From a checkpoint of a small transformer trained on Wikipedia.
Size: 9 layers, 2 heads of 64.
Training: a variant of SOAP for these matrices, 120M tokens, 3660 steps.
Each number is 500 + 50 x the weight over the matrix's rms, rounded and kept within 0 to 999. Layers, rows and columns count from 0. Numbers have three digits each.

# layer 3 MLP down, 160x640, rms 0.154, rows 0-159, columns 0-79
501511525454503521452387486562541528498530485518621410507521502467465518502479443424553522536449531478483461502497457475460526506534474425490629502494507602526460594463522512543541450420581443451603512601481402448516468445590530455456502431
403503480507620529496542512494478454520468538508441545507522499536527558494485475510565502485516477415466585578459447487514471438580475519486524522454488525490603565515511503576497403528479531613523488508534549524436547549460555475510430458
560410535528556541545502537515526531438422500438404469511480476470507466518479516443418465501507493530541434486540449509530529445635512488495523425640481504467447492425444494537554485474518522525367523534494455496562468491436485534558599554
434583446456464512562576505430498489412505510445487580500509509465511468499498489691456484555532546434456484469525581540495508480491407510496483460517516480505449485482531505543508491552507494551538507477510426454468497556516495515413477528
457544451533462490555479479443418543511465505584508485496498496627504516472501488483467514528517540484595392481439501531521500487532538490515492623470490618495559564376596513532390487535605461432509618503457525488584504479600585486557554484
464522423472451428610524488509598535507534495500534530511495499427492503481514526491522480504478483505538357484479490520393442449442444393483472493517497450503539492543459494498449475524556478398432513449506424447460500460494380493405492498
508501545558521529585481457509475446504524418607469491507506525536487484473499522510540491548520515508537557574572558487598451564541499519498545464577491437488606581499476495544532462575535673461545538464488459537461445357551511486463469554
576521483457486507488459462538429469399463543551515475505453548495496423526512505477458511481494488556576498474468443496514445392641532515490477577520513453551505543487491506528387469528505370550596470424481465552528486420585511501481539433
461469506534470480487559466491451556486470530476415501493500501411493463457506489471482514547488521497526493540553503486464520519504389448526521478455478514488458466458561484543477473456469502410405430517550510520424460418474572490525485466
393446542448519533605474501470477454572536534477435450494522517446523434500499461539575487417502535469404458464454549488540562505517513495498424551543481425583635392502547485447507458462548488478433521555519545475555363427527480538650530471
500511506481424499618564452514540498589563484513525484501507490516479444532468555639458514446439529542516451442384450496376491487479501308486494452495507480543512491492476518592603480510395325452620478516532555563458525491509531483441428450
542502446495533526528528424472500482479503587521501541517603495615513445495525512410564508530434492573510509559476502498621512407568552547494489526427496557455531387459576512555516510507565491458474586497441516488473553541518452492469506480
591482545525580474487423476595571529506537545534535577503512552493502451500485524485440484507561500537388527568519482542487484577508462451497482569508493525516517539497497513483451541525595501407496480480498529527489431477576518518493563576
516486470558492437511475446478462480514436496527474544501558528505474505526488496597544527476520499535515388513526525503505487555553488518497527413511503535594563580523529514432452413465480509441489457446428564541432480414503451516492494498
529548570484479549426549489455466488588545483566513490509545512571494537473514493518474505486498470483571521512538519481554552516447474551506528476496531503509571571457538503466587584496521483512449559499477568439484567574658501518457503613
436535474467485487509490509462553483499561486454548549525430477532498622491494565536517432528446529478606521443607471521524574574354490473524608470414477539454534534433463508541489413484426534630527502525408452440471462566524477451535489526
499587531506494515564505535501578634520589503562560521517434515537495498504509500474479502515543501540492538505521424479568463524503476646512479516493514574531496522488510537442477540405570476548590598572591547510413503492488557491538534453
535492505450490474395465573443522437501573534420581546492430493487479558538501506543400483458532516442539493498556552481500491437495402473516475459483504580481578524467564491484520466478531620632528522498502496610478538512552428487425558483
417536472492464499512504479531559534468541484478530507504469500467527487555505450552560524489545478529514506514489530483555477549513558553486528533533492545538392603464480522479477609554522473532527429527459632499584449428641547479612445501
472446514485508495514480525520494536462506474566530530508472491592508490449508503563499547497507518592491465505458559505433500549487502490526556488453493464557457477478467496571553532555499551513513610537505606505506465540446496492620521444
449502447406483489429548442503544459504553514533440426523428517426501387507457510524515521535560492337526509512432504493395516506479538465501464476611476486503525498584454502589546471519378511402557412503506459534651578446495541507547449447
481444526560470521528440488524557464478555458454579460483504491470502512487464497528468483559511522610541392491540558495515446613528548548493562540431522542498575488486474527567439546475567538490439519486471400520505511402515520505465549555
562485507414567473477451517509430536522471465536503498523542515427500377492515530419573463508502504467548510498565568535501444518539515400529439489465496552395524421402418497549505516460394387482474500451551522536413514463516536529525463418
518480514475468422480506494501519434553502485495545514483487502528515484480508465452608486528416497542395502502553430507499413535557469474488527454548494515434541485556470507444563466582478503564596513547486526513567462472485509471407469482
526491544447538481573520503467420484500446440470531427496526517460485484482491481447456510429502447534519525446434471494538489501463482414497441445483512444547518552519430481477478487455531383545429499489534557524504578604489558482397432532
464538569506502522597552471564469510480538416530446534488490499387512539548510543546491510493444492454396579484628561497535466535425492509490551573519481491505514481575525519528534478471498539423451484498518566505622555531480465497442482530
491554530476467419498600509515560572518607476432568651496485512593502530524525478496501528612519500589510621553478617496611500493525492597470456491579480658559547536570621485503633626450618562514621579556573467512486522484482543521483456642
576485534517555497445495409451508436417482449493493503505445485463475360507479522499446475514551486526469418443441520499439470514374540384497420479465509500521583491468539449442477443509482428464477451447349471463432404514457523484529523422
505497442478556483582425388473572326501508505483467496516480457479512517483503512501517453451566472499702494443520487479550536515469467481499556544505472410445431446396432472471470471465556531452436492547520585383420479500507513503532540486
466515525517471477520441520596480453401459494483470481503503459540492531484514485440449439494420489594628324539459510512449527477448439588486463579533488418574494458495365495312659527577516512496372457543535509505492469474513400460373494569
531521555515532503550422508574508566423563566492555483506526524579505529530488502434508495568509512541465412500447480459520527515463573447506571551478507501537540438528519492557414531463544586548551504564582539577501580408584545474535543509
482502510441586456551414470471434478486487476497483498510492502583501479516514515503480487522512516550345495536520474495467469510613524467514471632479513552508496376505465501390533437546512495432502458498482592464513531458525509493510554428
561500432496415515470431468549489467605513531578470452490525497505501491494522480427444507435479471544372477548495501496566541559484565482510481553437537551457627510452561519473566475520534534508419481548546427509496468449591489496538397525
524513542526542522515577508460464525455493480536453517494514511455481574515492535505437506545468505552416433500398518519464493442529522528509432448445500438494391485513476500539468480450507489521480486508499434524539463532478516536521517524
542521526459435507572516547581523551489557516414573453539527496579507595478517496487482569448523463495414475496475503486410402445617562473519427433503515473567452561491512520572641558468450477495580473424388537492465470547473428514500521540
530507431528524482479461568578561392489530498459471411503443469577486509470471553561670480470571497530548383483478550499519492549512529545495560498462489508478470406525525481476585560519452498465501594487501416490564525502562534515520453416
436543475465470462532525511439526531582534520534466463501549518429475481479488460469620469407473478471246583485499550492548455475419480572473437465444530497467428481464500508496524584472478544539581644569567472517419540521287496520413567519
396484436528444457511579522417449437539465498536520522510456537517500546506509499621490528537505552434576478439584539491502522446479441493508457433534517489455595532489526488495492402432503552485500542521499318537512372364411552507494483457
496531546434443541567485503489490492508500507457414498516537484501512557535521454511495522471496464439389583482472505513495541529464521540512414408433496494461450374450565533478532521543485494514589514492505461503480431569489516511560531463
458482560474531512495488490594517517655479558495483503504457504537495514532508519469507454480496481440441525511622583534638483458468518593500474489560503478483449560492539489558392467524531513573470525484492442564446514643531557507545524501
553501482506485520587394529463537435532476436455496541497533485551493521468511491465563455555507538460557482502502595492449587431442540535504527569513495562425484508459512481463531488575568527512549504518509518490459519559494500491542488521
536540550518541504577456457565568474509553526532562519517457514507528537502491463472514485550527532627513506534542541494585489466497442530521599321557517522461588571501489508509438534535593587546517537527433475559434487551597499515551592536
433427458544497477473442524455603575397505439537489493501513514459507489491525500517483494510527521415403499453437476474560457514357519454493463421454516399498443458412447464562612543503546593576546571499504555435530569544443478509397466466
469429479480512489611605463425502599619530484442536521491546516507486546479519506355445495572507480485492496442554549491463505529406393486518464502647502557541458535594583500554477543546550555499386521654513492509493514495438454501581469365
469567474446550494516406475427464520474510571561349445508517498487487509484503496463456447427502488471546351556473470517426468485458454526476421572543511500457568510512430493497383428479493621458380469580507503485541383478555595504513433492
471519473541450488506488480421418521500326580483497448481499467481490491524505514502494453403498493463476508416437453494448474529554476479489496597597485463477483460466399509476494484568421377572613466450528602462387447415527454490503548514
438458544472460465488461515449489573426468496481545481503503490436487520521474567425645506425458518538504505535466519487487453527587519497491420507457500558451522461474410487497498459436555541520438459457450407508401483462587466494481487421
468506469541460477480546507556512541518503524460429473495490546450492496497484477479549551432505490377500511488491477519447399533569559494499543385542499456494516612489553463504484461516465492494478507495584602502572619511487425513379483550
334592515510356521470487404447472497504599558472476449472509493469493604473499526489421529465502490432544510537400451474413581512429397492490589490425486448558463472531506484533486645459509466514543529446458556453454555526507468492440448504
558490534433406573442478521555527524438527524439505433502480499498499448514500523534479503478560499429643426505480478510636462503587511494517525477620497441431575337436505511540476558531468543420484460415550566505607535457503408502520522454
521459466528502540601485523570461488562422505472487468507497462524501535515497502555516526428455513455563571528482506500470499477604513516504391509489518449447467504501441502473458432547527468518525515472482525417548485460532467517492499545
439565511485585520472501530543487471515478501476482452502477496523507468518489487399482536524499485474579450471488479537536546475428441521499516535446497472472505504487437495481524501517513596414464515514432534461483389608496450462599513550
491485542466458494402613545528536593371446421506537479482512488509528529499487490537440471414494487484444485530464572463433461485413500396508422478482517491570513529423453509525496545437544499475580471438496498572529463465462397510471470502
552380565512534565563556438524446506429454540465545516499506502413480434503498487507514508492534480587557500484433525497530509480578476590499485546558491508541455486520412498502513537374552572511537510612547505463515541583576467473574478462
577490467503581436569392501443448516392568474498445534507461504492494448483495498528454522497524540447375505472523464493442522465509539500524506484485526550496738534531399485413531505473558557460530488553517546454578442435507516504368524447
469598544561439549491517499551553546653558468526506465490485526498473541521491526453503490472534510546357450498512547527502500503506542446486405485509491462510540535505529486478476447479441484520525515442520634569555646553581444481503595569
546468474510487487509525549456433401451427564397449465498545512503481370494516479379481485434491510580498497489412487528567432455568531462500382456465504429456545460453490480473441662496524464499530562524415433467525515629560452538485477557
456464491501571483474497562476496526503595482433398440479436491446500450512471521516499484434452497472529531489471681508423477589487497547491512546540496475418570562458548515482484401427574428507422503651605422606468508511387545484514541561
508515495447435501500461472512520491618527508525559519492479510497513495506501481468563520503497503488548363470530466519530489549596410487504454450561500534517492462531494515516551599434518524455486456500536406513483433532577529510448536492
588557446524472513552432481512522524460472474507510520501431497497501487542469528441425504531484493469384456486460461508380504408484414471492527468530495525492504439516530485530545463456495490472511464519497503546557573484493540505572516413
539519530470519529623453546522502452522517489513488447501498512433494543516508503556403471459466521567414513414483455488447511526494494527495457602477496510460507485478519512561535578486433417486450433503578530533356478463436522492432494538
423453489481353474460536505613480487497468438498584416494497478489517510516520506437483473454452501480599533448393530511443427501495400440487516478548497536462452452577532500355583487549557510412404505430478377500434549465483403486499468370
481534485489434527522496533569468550587477440491567523487554516427502477519528498536396510508505476510427382494415550494511524516537478413514458420498494429473449503502593507507582455475518507607460425564527513514386498644504491476505401506
479492502529398452462545446423513564564525460496504488494475521476485523441500497417519502504550537511618458458463571471398530467400431523497498474569503373471457569487564521422502461441507492420419504440591542411505408485381439470523487352
542485465526542496526547519503519612476456503562393502506502497603488518507532509554485496542517517448474519477479487501515484543514538475483482517514499556482552520505511472534356609469569484579471508520471569448487476605588608509548504547
479615499524525471548567470476505452577532531528479504508536503514507580497503514485478464560473538535429443493453384521488565476562517611486550553556525526523556503500485475617634563492560435561561528524474509499442543642396551490443485453
453444400462522510571527445538564474530481551409439476495535478487480360451489505590552502472541448485497480488460463510502542484521517507516439468583505386525602407461419476536509458525524428435558447542496522407526416443412503483513518454
572460546318375480509471421474517575509561589561570510498494490401511461478485505519505522495582494528480585515527484497452466476484535482506621568522489491531523447531612511501590541505472405507574429463556580538513592523557511482356472501
437479574457484519549481570547494531435531439526495448502554522533499557486494519452419489453499542531651487577408510533476439500570512464508488485499500465546475582525578485432508542473515486542526570527416568460463542460573481495516553537
459496515486501455417515503560561431548546470403578477516535502483513533503506518549527496438515510533604508471446583498491451532448546474500556473530501465457508504422519486555427527524523535417460566508495511562484542604480450494521490478
537475556471574422524427522542451500552497534476505517504487498532499378491490502495492486516491471478555447503526452505548537448492537421486551555541499580549635513492474504502363620509564437462643461514465490566601462559527518499516605547
339481514481444493452445470421483455436510506471373567500494534542488578523488495510461484543498545486547537553522585505486478539474478521515456558421491501413415481462580487484472530604565501522402464523462476494508492475506458509537470472
470509409489539512621582555446462565576627524553532441498512533442510625502483508568476538440538501424525553560477444528474532550625583536494597452613528433534533488529599469566601475464482477514521514584549483418501516391507531490498500526
525433576520480514378549643518514462479476539422598487511504470607545517483481496486576521457472501532532488475575405525500484507422488545486438390540517508544535448579438468439520489587582507571488510615479584570514534528489433544446504471
433513434501496522491523531408420502683518489509483498484522499483518554521534502499502513532471484431537507451425494528405556424498486494490551478575495515399527413536508495451476548420533398659363509511535480507474572514571567491413579452
502519441505516518386422513489460467533467518456488467497388514472504489534490503627463469502508485467645526508511632489489457530484557534502529415452498453483507606409561522490520543540509420462502529420460490477622539469509483485473514402
566544559506473501476475464511447530483429591407540473508453531485528519480510487620451525498474475531626514583521546510488532441438429549493471581527522470552429421438543518556546547437502423540450520441456574422512512541469550525520457572
454482479414453477417506475470533387545517531364448545485445480520513496464476519472577498448469482532535439497448675486396491537466580475500488436539508412516507507457478506489474458490462542415493449484510494482472517577337567506582511588
514482543555530509463533474453519484456391504513458476505470488432478442487449478426559459518542520510478518501557526516458484499423451442488446570533475402535577611483533487542542452408557472443544482463462476528525558497460508541457516596
509426463621615532570493418455381492444508446468472458497522507538486455500515539478470489528480493534491527472419477522516450529414541583510521525544473446433539569522471496521497478540530410463463539496527438476438460480372543525506511488
475507563521540498468527548460516548477518475514522513505533513588480568456496537482522512464503491588490424512546418471531498512502514517510534550433521512542496540449557481573592455429464474506501514488564549585479593470541530530532495430
456484456562548476477561444519538392508606467517513591493450488462494460504478516511462527517494497475542462516540454526398441510512503484513576385496485518572598519420516506441543555516525456443503457525509536584584542593453547516580476501
453584572454451536508502465533520487504540498497409492493508513398513446529509508522557483538507496482443621518528538524492525396480375458487563514525475470489475503451541487523445417510573513413507518484564466547468391471432448489486423535
492542506524484508485442463528594464578555456498502484502477504494488473500512452427551484523511534461520546564499514480589498493549540400508509484440471462478426462415467487482464470445445455458515600495471617501494524453422468488547645495
503526596495492485474541502475534535386471514450475531490467528531501574475528522439543474626484519535474549490534431493562497536532482427499542460564488429520481430439516511466571533425512458555486458511562513504526468570343494511446559540
506452470456463602507587476411485439517516503571471514495447509479497560525495487406446484484548472514455438507504497451499502531554498483493434433546482423545496492573396509515456486492575454485469539534592482577477413577545488500489516518
467582579514469491578505405504567478514461525418507440506488515441536523504503503496470523486512487528468477519554528487488497418477477359487468571550482496569463476485620498517511575551524552483430457519471501441504443498570534544436569586
466510485497445471553457558634515551517547492442408439521513495618492508523516498449550513476464514488567400496537357487483515501509484564494437532536523578474488423593504495540405533510532618423549443491469473572481586522467563522436594536
303458529552478521579531497577539472568540416589476477508494533547512565532473522394508460545504518466489462515495477559454537462548509518488461655445504502582439519601466495578476596397424448547456558492453547519473398618601581472515486519
489475523546421532462486467530502465547547482509524491498481501406523462501482528541468484561490497434612484518455344476413474481475407465516549456465513499587549444449543513488495448581502405483652403487506486552508530451582442501540586410
471453526577489517419480495435388482559525479390546562502496492434504456531464521506505526515517480550460548497427407528473465514444578442491578526419515537528496487552591496539440547577455445510517462474529575578469528529480530493497482485
486534466508480472500502615432580433595517457476565478494483464511521447528516525526523512534519494443586449551468515507540541417534518413506441538529497500415502507439528505454472566460469540436420481381561632490531644492464497479613456497
342576486428493483515577539505439487580417491535507586500531531548507494475497523539488459513491462572454326497588568477529501405469516487502506520550500552490468452511444490446513454455527630526464437489330547512489519466541466478607507521
543500525451573466543528499534537607542558495492452508487504537561508536523473528449437501477547506542603487503512488522540577518504531442504505549447516598515498422506470492565433377496484426536529428541468506509538536414570440497489453508
574500528466560506538465566558544567614547560495465492502592526521498508450496467498566477513534488566465529534512556493566501455480489537499522563469511446458470563515428516511434600420493510505528528450548454537527486528463454530546493537
515435476416451490436493486486494587450508447493499469503508495426482488509493501411486464439497456483460560506536463494527442526517514521494529538509470476471419445502455471554516547559546434481531503503494544419404498548504456484503394457
454462417496544477478551505639578486452576377504477531486522511423512442497516495421520526598498476489454460526530502525434496418583505510479561476534497497585532433493459504525420448563480538517534553466493385370493542478537470505334523589
352551536496566501602454515534473547523561508553466520490506537540500575535497472529479472464444478602460411489495379490502559505508484420478542576398513453514451440491625513505481612468456504438522385601527485468510380417465481508525466490
524527472442456466556475480586510556534523528540428436483488488492511511495487519531499503417550513519565449515607440488477572456473446487507533453532476420512415608489499500447542486565415509536399440453474544508500454463493483513474456497
546566521499562508408446499351430561577485519515563535496512496499505473477524468545500473582488506521544469431552539494527600446472483524511456496473497524438537534560500513541477555542550486523528444533497541547628479546607578552589494557
420479474440437558548489513567502578545449539578484618501494492449536460507479485548594501543536520528607362509511542511425504489561485533504457502524470458509440435504523499437465367562555439557493490568496596483459503582436454514428522499
526340463524455517394369368472486415466588477572579390514449467519522543517470520418558495340515495384553616523586514479517273513528478513497542529544528548382537488465530508406489418452399505538527458450404464567489574373526478531541524443
422477454487523428423586481503489506512587579425631548496476508465521497470475524467547442515556474445521438513511644497430479506481580574485561518599511476445520543507391503496351495465474466586457501448448544537450659523433476496439541488
534442532497521519458412427424555421416612477409553544494440534454524540497523445381528442511521532447452592521496501525572564471519444520536513397500497524555508556523499485460509439435539540528517547486478427498532534428456475517509450505
500481483514441521604506564599462531461518504495508522501524485497480419499500500472561543521446496458288493508513472483508437477558436536505486576550511569468545475492527489528459461498591536470459436497489491459570471392474442502573477464
571517458504464502565485436580446385416520648458465535500521519532495387500520496525472500479518508538505509529437562497498477532551539588531483554554504534548408453491502512544497512498513413507498532530592548460525539489590519506568464507
529523489535420507596432587445498521505425446480410540493435540540513498464494520558532482430407509456545484509423454498554565491417511458499566481433494471512485488495373505396492387425458373430432561473409354435456556596379528496418518574
417647500555470475537467522406444448388608532421460549502558536477515500510525506504485538576462511486381515485506470523558481534417412430499455502527499516564466526494599504508493658560544542536541540466456520522476494662567566464365451485
482480538576531530344518535464517493542585496414447516494450498527503378503500512455626490448513522402618498550530566530478571560471578537494549529493503533447424452469461513562555509485567580491425523513493558495522614393562567494369523469
451476474478446496496461521542455490487518489463627499499491528500516527550530539453439484420441504528550458489551525511580457483531529475517607531621486716567633544520494493436609518514540513533549491576598526499461476402521516493568519519
408522470415484451440465479515526549519525454532484526505483511500483510515469508421473485556470478509384484529471447499391495472431482488485569569458494593534546418588460517518489412445448547382468523559537440368403551452421458489420519506
397445525510518520496460471507563390527439541512506544527516517458510452491513529437509517490499474539600508500531428464581573486578471514495475485490516501479570510532533482487475504430463465604525488466422464456501593540601543508609498537
529481481485436476462476571498491444498409447418472510502478469534512525516503484523541522539482485535492387520521529522571539479541444522515490477540516547503404464443542519458406439622550628466590415499428473427524540552435487531526480377
582519485407501532516496470465425456459524466519472415496500510505500477529490541492365517454488511492567521544497501495471439466553539498505406606530525522473409502440429498502521409482505501486439519482427484375478417473565483459514492429
472542444516492454492469485423505425413562538496489482498465520539523484491526515423573511490527491476381426498590559515530528488518392462484428551501503456507565399472562495429569600469399412442519434464500519581594523484445464500587471569
478511578454493550508466506423555539580451475449533517516517510579475570533522540519511520570516507459462540491572453571526543525528513529484472558479522543486571543524493507475567513477500545442503415527492465560496552609559633510460446543
541400406515437462636502542469506476560547540488521546488499509495504530464539498536562490497517508647337497500549487505570587548548507522525557508459536520597442519538637495453510521502474479529610557538514551510558592488359543495509500446
552597500454547474537516473564458466513411571457417493500491554503493549515523476447483462530551514507579429532498585494440541453536389567512434487598511427443577477515452493489553481545463540480480499462522552491572505452401462498575517593
462498487481540546513544492533510512492541465561420491498532503486504435494490492608550539477428529449443539483455639504532529575508528511516548401571524491555474593545492498504512490513507430509474534641538449607489660536528537508474516492
488402538474465528524509442523492603503573579581537562493500499499529506521523523547436519517633515528457521502497523479631545624452459522508541479462499516444495513551484495530497510588600524453566445554461470441445478452541509515463598454
627560520512552481485507491538500480416472545496554541491521534298509548569499479421527558538475517455294494418523512518502538521464501453515482441423495467480566585500544517481641467549580399514540611483442396504634453543593449506562518367
581545433442527489513489449523540549403482499549534455507500501557502544510505496462513499470504495562654477482542408527451446484462473585500517468468531490473498437450641499489438477492422548529501401468517597456612571431558453488519470570
566503490449440568483537523467455469445501476465397469511533481421499488474499475545533481537536481456534560470500475518618457515493497537514457487501503469509474574499496470424567467521489435527497455565441451501502458573476577487594509480
633535375616409486533443506571444425462469474461461473505503512391488439525523507544472493500480494383534595458453561533454540461624466490509482454506519519536581398581406502445439587551487522527492469528427453486467486418462483499428530592
454496545498513509443438466367475609578513526482492451503411509585528479492485495472544469520466491429559551466526452527547508531536474471494454453432502515519471527460464487466453486581510481502477547401410505441351509428429602498376533502
448527491591466561476506475484506460640360486467558567504412500547515490539501481560554480554456490562573513473534439503486539460418447478502463504486496511431512462444496477552578538493397518380433509448473411456378450535569500501485552496
440571512562494542489433505609385551447382458535387422493490502582486470492516503483484487571512499444463413469497541451526530480563501554459468466459476424516493469475478501515503518503521391522479559527496547555592426495445559500557477589
433388469542484540587412429532503453465440448537486436488519531434498612495516509454550517390469499450406647569497462492449484515520500530494533519359512538486462422487474500418577681505505473493540516452626428406410505516462577488459536512
468453548558465483511582488489492620537462504462414533501457513571491528468499486583544482608570480439693399438534551503553530579461495540502528545531502453496464537526480485537495485542483499503528506511435600471459439518582495500510522468
543469528498496420592498484566476402562625472443519558507473490529480447504502490458448484561504498479342451462598460520576503512381447570503569536519491571539556486606499496461538438555458532404617463484484457508423469512566499489496452466
488570549461493549572579451442533538475468603443506500484528512572499469521496497501420501477466522427495486518491677526494422440480590446468565585478519476487494474411469510507532421444496427475503453482486511463483541507506499492494454501
521451465449444548566519429443427450484460566471467505493579528480518521474490486520399517459510502582539503479474522510503489492557597556512459476477498510466410428492567492575469489580461452457510498551622452414563491449361430495573435496
523517500574434495553375516456514410630397450443513483497465505403499578506498501563630481483455508468560559551531457536458461477571573460500500513456492528444417499443467487485544433521486521498485496500447483478449571557500510560460432594
406483511459473533547512439487487425487475483469610507510560494490497490482466482360469537411525488523469437503514453524575535557506500439511444592517510559468517474547460506385497545521522486507485528534475508419560532531498489526526516601
531436482508488481535384488459509455552560505454430563499454514455487526491535469418477523503538489595494421482463380514467487484566435480492415469501505484480508505449538479535516449434585498424455480435421457480571441584469473537578436525
403485494483472470471439515451525582562521535440369481499532506377497462471480512440489510495502532478612494515521498487523451512515497520514557612514519574497556457539429525521543431595500607520467562441590533448633553623465421498513490472
403522491566491460454549436530494478479459414510547440478479500646504431517484495468499511467505476542588584533456487478473558543444461571499429459469489471496378539503438507465511500460485532386401484485520597557506494470507585508391512506
582512557457486476533442508659484511566479461467528488520414489534508505544496506496488477491574500525483494501542531471519488535512475566508508467390500539503414507491467495485490649606460449492388421471526528395530528509429499525453449380
459551492462495492428536378541449486539478533580491537505491475443498604534516491517504488454490502423594543486561430482440573426544568392498529486518478406432553541555502505505396438563536460442544558488555467448493419496475533526452440458
553502539522490489481430487583503492558436500477521461492451499402500393507520526497628533455503467505357542526485605549517503461553505568502513577497498568404543500436481511558535483508518510452574521559522574548461537555570563468487446482
452558468526424496442451496499585501551544468493509553495528493607474563513472549536550524482463540513416488443352489486486501547491575522485495428570497424532600484517580520459408495444556509506549476527449531581542555469566466523563503459
410587450519494547615532490419535360386406493483482557505496498430503440490476522564472492493474535524507469492442499515457508450501430452495407443542465500444450494429416502432551443477556487446512429537427488440466462411537524548457455576
473453531565539550550472451474535454475622510538418544509520472493499472462492490528429487519494502484419590559457499448458503523515584522482537551550471513435482428472569498480531454489502506404458398532530467478515513583591599513454479421
439584553478448471468462534558436558546533455503626605493486477591514517538516506513532492514528507503551595534470504474505498435467529509506456518507510505479578538447563485445519519492492490487574438480565562550553563505533537531530525520
460759613500557528650599621423606557490511531590456583503466530557510613504529511535512544467513484416315473485476448540560609475581675486502603500484497625570460521673718518469539495595558591605559526643536474522445482493524562510477537771
562478424497429445485551538521500580567465522481523494513508503536498556474557483471637503511442488483570500527500504504529460459445527474496509507509472589555532408564612521478447487546495464491461431506518576469525439584503505495483545504
478489529490635502447455550523441517469488502504564471502496524421519529493486504427533516465503485568682591449494583542484537534465542432515533526566496614556354503545474511416509523505507473487467504582483539423472494533570467493608512487
436546447444513524355481420535614478411419493451480474507491535409513607497496495427646539519404502530551545482628579482520584427559427535494508538505489589463470595503542531518471407396498621542418471439551482453513485397394503492521527566
569552474459561522502449536410549585586497574516595507490491523514532490526472466592511442425534514623492491430559453517484530464559515336477505473516524500535588401567509519410531482427619478468510515518496506498465477549521432487502448496
573415533548522505479546463540525540482542492538577523513551493578506515538495503581552509439590497508551548516596524519516405572604530466480492432566504490577498505565497516466494503429467570522481446559595515656450411451402525464407547617
507509486539498488518479482510492466425578537397468538488521512425511522552507500436399498556436495527489523511513447532473527494490493512504397432581491511489402497572579499489462554449540551428540533468411494457517563575479406518546470566
435492576502560500491471491476473463605531498483459556497497482462490496506487510478563529544520510527368519496565473521472539460480477446502485468505527482560554399512554487431618457500596578515587471454513565578522585461525407519496571555
509552480596475539590556533562415608553523582540495579507532484549519430514513464565446518506447524468525474507506493516463568422494468505470484479383518446421579567569445512572470456518542436496578468493493485546507525505560507470468481521
534522448661453464584492437543486533435478495486411547497492519502497385453488532466567537522494483448368615448550486467480514486516511545503528571389462549561518501532468498497421507532599647456473469487404521558626510495509556495458446438
547502591528441571355463547526452421479472490510460502512454533514512455504483481541516498433522488520473569482508525536450536528538500466525516493480505432632436527383395506463506441578538418586470479539469516457478486479386533447495523565
479599504438546487426488498387537470510467509548564467502509498490510491493485509463504490458462517487362635438529467503497444492578471581500596557482491503452548454534487506504652466508542634445472436493507514429567571380581472508509562565
482505522557562542531462542609518503634493572457575531495533508587501548457524486501562506599508517501515422449510469487465429442588488470505507443367517418563486529541536496516566546482592412508485567498504479505443573468542576464464556531
495396489538490465520579470471459575544502612518569555505491519424522469518469509371572512518500481499563516503498544525438513569474471440487525509532472406462530589555520504486504536520484450539480427583541469481393412491545567464506483461
514451476497466460497504505463522533499529555548424410498471555461506653516541497563536498430515504531531514494530510547478522522490561513519524476491491493472548544510529514513407465491487454460437560469450464437592507554587509497546501572
555522459468445471631508498532534470504511448520481465494532485462500536547492482527391459446461485451603529475510511459551543509517477443502416471440520471494687587516497465535493586602433466497504557497499452451467451679446499529413528461